From a checkpoint of a small transformer trained on Wikipedia.
Size: 9 layers, width 512, 8 heads of 64, MLP 2048 GELU, vocabulary 38920, 48.4M parameters.
Architecture: LayerNorm before each block, no position embeddings, biases, tied embeddings, ALiBi.
Training: 470M tokens, 7172 steps.
Each number is 128 + 24 x the weight over the matrix's rms, rounded and kept within 0 to 255. Layers, rows and columns count from 0.

# layer 5 MLP up, 2048x512, rms 0.133, rows 1052-1076, columns 256-319
[[101 166 117 155 134 200 116 133 123 123 166 118 153 152 102 120 121 117 108 139 119 125 114 144 130 134 150 132 118 156 144 153 176 131 132 139 161 152 140 130 114 127 161 137 142 129 125 146 111 118 177 118 146 104 119 154 120 117  97 154 118 146 108 145]
 [ 99 107 152 136 152 124 124  95  88 187 151 173 130  87 106 108 166 125 110 171 120  92  86 138 153 144 148 122 190 129 114 112 120 128 115 165 115 127 132 159 128 160 152 122 152 142 108 111  85 157  90 148 115 132 113 140 107 159  89 134 151 169  92 174]
 [143 158 126 161 100 144 130 163 126 101 112 104 146 117 153 120 137 130 163 172 164 153 113 145 142 134 128 125 147 116  97 149 126 120 161 102 130 134 127 120 115 140 127 125 119 140  77 130 152 110 109 132 131 146 133 156 107  86 134 155  93 167  92 123]
 [126 102 130 129 140 148  89 141 124 127 136 134 133 114 164 133 117 127 112 131 107 127 124 146 151 120  87 140 112 124  97 120 136 162 133 118 114 124 106  92 130 101 160 112 140 138 140 133 161 131 131 137 133  95 144 134 110 157 140 180 113  65 128 125]
 [160 106 139 122 101 107 133 148  77 103 157 127 111 110 139 114 124 156 108 167 155  89 111 158 169 138 159 165 162  94 124 152 107 118 114 105 131 137 125 111 147 102 140 157 120 104  93  95 166 144 116 118 140 138 137  96 150 118 135 139 130 113 117 138]
 [137 119 118 151 109 123 116 153 130 132 116  90 124 125 135 125 178 154 141 162 122 135 138 109  96  73  98 133 127 127 116 114 141 186 187 148 117 132 128 156 153 111 152  79  96 110 133 170 141 142 128 134 101 173 151 118 146  78  92 143 119 110 155 108]
 [129 116 139 126 153  87 105 138 112 120  91 123 140 142  96 115 119 127 113 120 113  99 164 135 140 172 108 138 102  93 129 163 121 102 120 106 159 123 153 117 133 135 115 117 170 119 137 135 103 158 134 127 149 172 143 133 107 131 167 133 109 144 127 108]
 [105 157 141  90 145 138 138 110 150 130  99  71  96 147 130 149  69 133 134 165  71 113 128 170 147 114 121 157 120 125 139 112  65 187  99 131 143 131 133 105 141 117 160 143 148 138 122 148 145 148 101 127 151 106 101 115 136 155 147 166 143 124 187 134]
 [ 83 133  79 133 109 102 142 217 132 117 116 131 141 114 157 137 113 101 140  80 119 122 123  99 134 160 112 143 165 130 144 152 119 125  94 131 128  79 130 106 126 140 147 128  99  96 146 132  98 132 137 144 119 131 142 104 138 150 146 145 126 129 147 148]
 [145  83 138 158 147 150 143 131 175 127 144 106 129 124 123 138 138 124 129 152 129 125 113 111 172 134 156 121 148 136 163 135 127 113 177  86 101 144  87 113 106 160 125 151 118 120 120 138 119 120 114 153 124 144 136 126 133 118  86  82 110 124 130 114]
 [110 133 106 112 154 155 145 109 119 163 127 152 135  89  82 142 135 145 145 150 139 136  96 172 129  74 116 126  83 133 137 120 116 148 140 147 129  98 158 150  84 119  92  96 111  99 193 175 180 113 158 130 127 116 142 111 113 159 129  67 185  93 147 128]
 [118 110 159  93 140 134 128 113 148  49 132  92 131 171 120 134 130 115 165 116 132 120 139 129 100 126 168 103 146 129 122 120 107 123 155 132  73  98 137 131 146 170 147 155 128 132 140 115 108 150  93 154 110 111  93  76 116  59  76 119 156  89  93 148]
 [ 85 136  77 130 181 140 121 105 128 126 146 116 150 157 132 112 124 150 155 142 147 109  97 167 103 163 160 162 118 124 114 123 128 152 108 108 123  74 143 129 141 137 123 139 109 182 150 156 108 135 122 138  91 167 148 119 133 106 111 153 134 128 138 150]
 [ 90 152 140  86 130 135 139 161 172 131 112 131 142 112  64 121 146 105 120 116 120 132 176 122 158 118 146 114 107 165 109 150 127 154 141  96  85 149 131 120 141 125 120 137  88 115 122 119  76 116  90 130 138 157 136 123 140 109 149  89 118 143 118 108]
 [154 164 151 146 111 143 123 164 118 145 126 125 140 147  98 136 119 119 163 127 111 117 111 164 165 141 119 136 120 124 154 120 109 128 151 154 131 118 108 131 148  80 170 147  81 179 111  90 104 113  61 175  98 117 136 140 112 102  95 125 145 129  92 116]
 [132 128 145 147 148 124 155  95 141 141 122 169 148 161  81 115 107 132 107 106 108 125 129 126  93 187 142 138 140 156 135 147  97 123 126  88 150  93 129 130 120 120  74  90 139 113  90 138 135  62 147 112 177 148  96 138 123 113 170 167 108 122 118 165]
 [141 102 121 130 111  87  95 132 156  94 127 147 116 140 142 141 142 122 110 118 114  98 145 140 111 152 135 141 104 126 123 114 105 103 145 152 157  93 136  72 123 141 155 122 174 108 140 131  96  96 119 128 142 128 109 121 121 135 174 121  95 147 138 158]
 [144  92 102 133 146 162  81 152 124 116 146 149 134 104 145 163 110 182 127 118 138  96 100 157 162  88 122 125 128 130 129 129 132 141 126 148 166 103 135 116 115 155 137 105 135 143 150 105 150 148  78 164 132  88 151 118 113 111 108 147 134 140 137 158]
 [127 103 130 162 131  82 110  83 154 122 145  98 143 154 109 144 156 129 133 165  93 118 156 144 141 142 145 122 128 165  95 126 108 135  84 171 105 100 125 147 120 108 117 135 172 139 137 140 112  98 141 130 121  91 149  91 116 115 172 153 145 158  90 108]
 [136 124 112 130 112  98 131 130 116 134 123 131  99 126 172 144 129 125 123  94 106 110 146 149 110 116 123 151 108 161 121 119 134 146 113 135 134 166 121  91 166  69 153 135 111 159 110 110 129 123 139 149 147 159  80 143 117 129 140 164 162  97 105 101]
 [ 98 158 133 176  89 128 101 184 131 128  98 100 113 129 110 131 178 130 121 120 118  99 122  92 156 128 123 145 125 119 126 151 122 103 146 142 121 120  97 122 121  89 139 151 117  55 118 133 150 115 134 182 142  98 136 129  84 100 151 118 120 106 137 127]
 [158 126 129 177 133 114 103 186 149 125  98  92  98 128 107 125 122 129 112 111 111 103  96  99 132 140 114  99 173 108 117 121 112 155 161 152 128 141 150  90 135  63 150 140 155 112  99 117 157 134 141 135 134 148 118 143 113 165 138 143 197 102 149 133]
 [166 105 116  96 128 141 121 137 139 124 139 142 119 134 137 118 117 131 125 118 120 111 109 125 150 134 152  88 113 114 107  98 142 138 113 192 154 110 168 149 118 134 152 114 112  62 137 116 152 114 138 170 113 153  93 167 109 180 158 101 129  89 174 158]
 [115 129 124 114 129  85 146 130 146 120 144 109 137 155 109 139 143 143 154 114 145 176 118 143 153 100 133 140 156 157 120 127 111 142  98 148 124 130 108 137 146 118 128  91 142 133 135 150 131 113  65 160 142 113 149 136 122 141 158 117 171 114 151 125]
 [136 109 101 143 132 156 128 118 119 132  85 104 166 111 133  98 134 104 120 135 138  98 138  96 111 114 136  96  99 146 163 138 107 128 115 169 117 107  56 133 155 111 138 121 118  79 130 104 121  98 116 126 129 124 118 105 110 112 146  84 120 148 134 102]]
# layer 5 MLP down (transposed), 2048x512, rms 0.0551, rows 1052-1075, columns 256-319
[[110 136 112 149 129 126 120 158 110 152 126 122 116 105 139 109 139  98 110 132  94 148 152 116 112 124 161 117 136  90 132 122 132 133 147 119 118  85 130 124 116 136 134  99 162 115 111 130 102 115 172 118 112 140 127 127 121 178 110 156 173 110  99 117]
 [121 121 155 147 138 109 149 186 143 102 125  64 145 121  97 112 100 154 114 159 109 117 178 139  91 155 162 129 121  89 136 139 124 128 146 181 106 109 131 110 129 115 181 155 162 127 139 112 130 109 148 125 131 106  85 161 122 115 125 123 153 159 122 130]
 [147 125  90 135 132 127  99 134  98 164 132 119 109 151 146 125 164 136 134 115 148 113 128 128 131  96 144 166 123 119 131 160 136 126 125 148 122 107  95 138  93 125 117 125 105 149 167 124 114 148 131 144 119 119 110 145 131 102 118 134 135 107 121 139]
 [110 137 153 106 106 112 107 153 128 104 103 132 136 141 119 121 165 165 131 141 111 105 105 112 126 136 106 106 138 170 122 112 133 102 136 117 151 125 120 102  85 122 113 125 132 148 116 129 121  83  97 126 130 105 138 104 143 141 114 123 132 156 124 123]
 [130 113 134 120  94 133 114 137 101 154 131 158 127 139  93 141 130 175 106  98 139 116 113 148 121 163 130 119 123 104 112 139 140 138 156 139  94 124 136 139 136  86 122 127 164  91 116 142 150 121 130  82 119 135 110 126  97 116 129 156 131 119 148 138]
 [102 129 118 159  72  83 176 129 110 119 133 128  82 118  93 135  85 153  96 120 106 145 127 107 108 128  89 152 112 107 131 124 136 140 114 154 184 109 106 133 141 121 140 122 138 170  77 138 126 116 157 145 160 122 160 133 140 105 100 134 154  87 128 136]
 [126 167 130 120 123 136 133  99 121 130 129 120 154 138 100 133 136 110 113 137 133 124 112 125 116 114 146 137 100 123 126 114 104 123 109 121 159 113 162 173 106 137 140 120 140 148 177 114 120 155 129 129 158 105 131 100 130 109 136 105 130 115 117 132]
 [ 76 130 124 163 113 142  99 159  99 107 162 157 130  68 114 113 166 159  98 123 123 115 167 116 106 134 112 129 139 143 131  95 167 110 138 136 148 141 104 128 160 136 138 130  88 147 125 124  73  90 117 135 110 129 112 170 165 132 125 106 137 102 109 107]
 [123 109 164 128 123 130 100 129 107 162 102 163 141 125  92 132  87 125 133 160  68 133 139 157 153 139  83 113 121 100 150 121 145 109 111 128 157 114  47 135  81 146 134 150 129 137 111 142 129 133 127 122 133 111 117 152  95  77  91 118 135 154 152 132]
 [146 162 117  89 135 106 107 129 164 127  95  94 144 142 100 135 127 118 154 140 184  93  96 110 122 142  88 124 115 153 103 109 122 161  86 132 142 158 159 110 105  73 130 102 114 135 138 154 105 163 101 124 129 153 128 109 123 163 140 107  80 130 102 122]
 [135 122 109 147 124 124 135 116 140 104 153  90 133 143 141 141  90  77 152 148 138 104 139 126 149 143 117 148 136 115 128 139 158 140 115 139 153 103 132 149 145 182 141 155 118 115 136 117 152 110 142 138 125 110 111 119 131 100 118 157 125 136 115  96]
 [123 113 166 111  80 125 108 160 107 125 121 138 152  97 139 143 138 123  86 121 100 138 116 123 155 145 140 130 152 109 138 127 136 148 104 125 157 113 117 144 162  97  99 139 128 130 126 141 143 138 138 105 127 134 116 153 135 155 149 138 116 117 134 134]
 [113 167 120 121 147  92 131 139  97 157 186 158 140 127 131 130  76 117 130  89 123 122 118 144 129  93 113 144 112 130 141 135  91 125 140 145  67 100 112 133 100 110 145 126 161 106 108 165 171  80 110 133 108  97 100 140 128 140 132 139 109  64 163 162]
 [144 110 146 129 115 105 196 157 157 138 167 135 156 125 134 128 120  81 111 152 151 121 160 135 151 111 122 126 119 106 168 108 105 123 146  97 156 151 157 118  99 129 144 108 124 103 156 119 136 125 127 109 112 162 128 149 173 158 159 164 148 132 167 138]
 [131 115 132 142 161 133 105 121 146 116 159 134 104  97 106 109 121  88 125 133 127 112 127 102 135 155 137 105 133 175 109 132 118 156 122 111 111 137 122 108 129 148 102  99 148 109 102 142 135 137 128 121 134 147 107 152 144 139 108 124 126  95 109 146]
 [120 123 165 171 120 121 122  98 155 185 138 137 128 131  79 106 104 153 105 139 153 114 104 150 130 110 136 140 126 147 173 130  82 128 131  98 138 131 134 138  91 105 124 138  95 152 161 150 137  61 139 139 149 137 125 126 113 161 154 141 147 102 161 167]
 [140 138 143 101 125  92 115 112 135 116 147 126  89 171 124 119 116 158 131 124 141 139 141  80 126 150 119 114 161 104 125 123 163 114 144 130 145 151 118 127  97 108 133 142 178 135 146 110 101 148 126  94 130 105 127 132 130  88 123 118 151 165 151 108]
 [162 138 165 129 111 113 145 144 120 164 122 120 120 105 125 135 151 168 135 114 127 146 153 126  87 139 142 126 124 124 104 114 114 136 151 106 129 156 128  99 122 122 137 129 128 130  67 126  78 101 138 113 100 126 138 113 180  66 138  86 112 135 139  81]
 [ 93 131 127 118 174 124 114 146 165 171  96  93 105 112  92 142 108 188 143 114 106 157 110  91 128 118 143 141  87  76 104 119 164 149 121 182  89 107 138 107 134 145  93  97 155 157 148 148 126 153 152  61 120 119 201 127 110 142 108 131  92 150 167  85]
 [142 153 100 112 141 117 100 111 138 125 114 132 148 195 128 127  79 118 115 147 117 120 132 100  99  83 128 152  98 140 141 139 150 131 141 115 134 148 168 158  94 120 119 125 126 145 140 137 137 130 122 127 152 152 111 138  74 146 104  81 150 106 119 115]
 [136  87 190 170 146 104 138 144 122 127 102  58 147 103 114 143 120 123 127 150 108 138 192 119 157 107 127 141 139 153 145 138 147  94 129 126  76  89 153  80 149 116 165 145  98 130  97 124 103 135 122 137 112 147 171 165 131 112 132 130 138 153 140 107]
 [123  70 114  98 149 127 134 120  94 139  91 134 112 155 129 129 148 120 132 105 121 137 132 125 131  86 119  92 154 136 154 160 146 146  64 146 118 165 113 132 123 144 140 161 113 117 134 104 132 113 113 110 121  96 130 146 120  96 138 158 143 126 119 105]
 [136 136 101 155 148 111 111 138 101 147 141 148 160 132 111  81 148 135 104 132 130 137 126 138 155 107 109 128 136 136 127 131 105 136 112  92  94 170 118 131 124  97 141 162 108 105 141 115 108 168  99 133  96 135  99  95 137  98 119 130 109 183 132 137]
 [120 144 129 103 154 110 124 122 121 129 136 130 106 112 153  99 135 121  96 124 108 118 111 117 125 153 154 131 135 160 100 166 123 158 175 132 110 139 128 106 114  82 123  99 122 123  89 138 131 103 154 142  98  96 164 125 105 126 159 145  99 114 122 144]]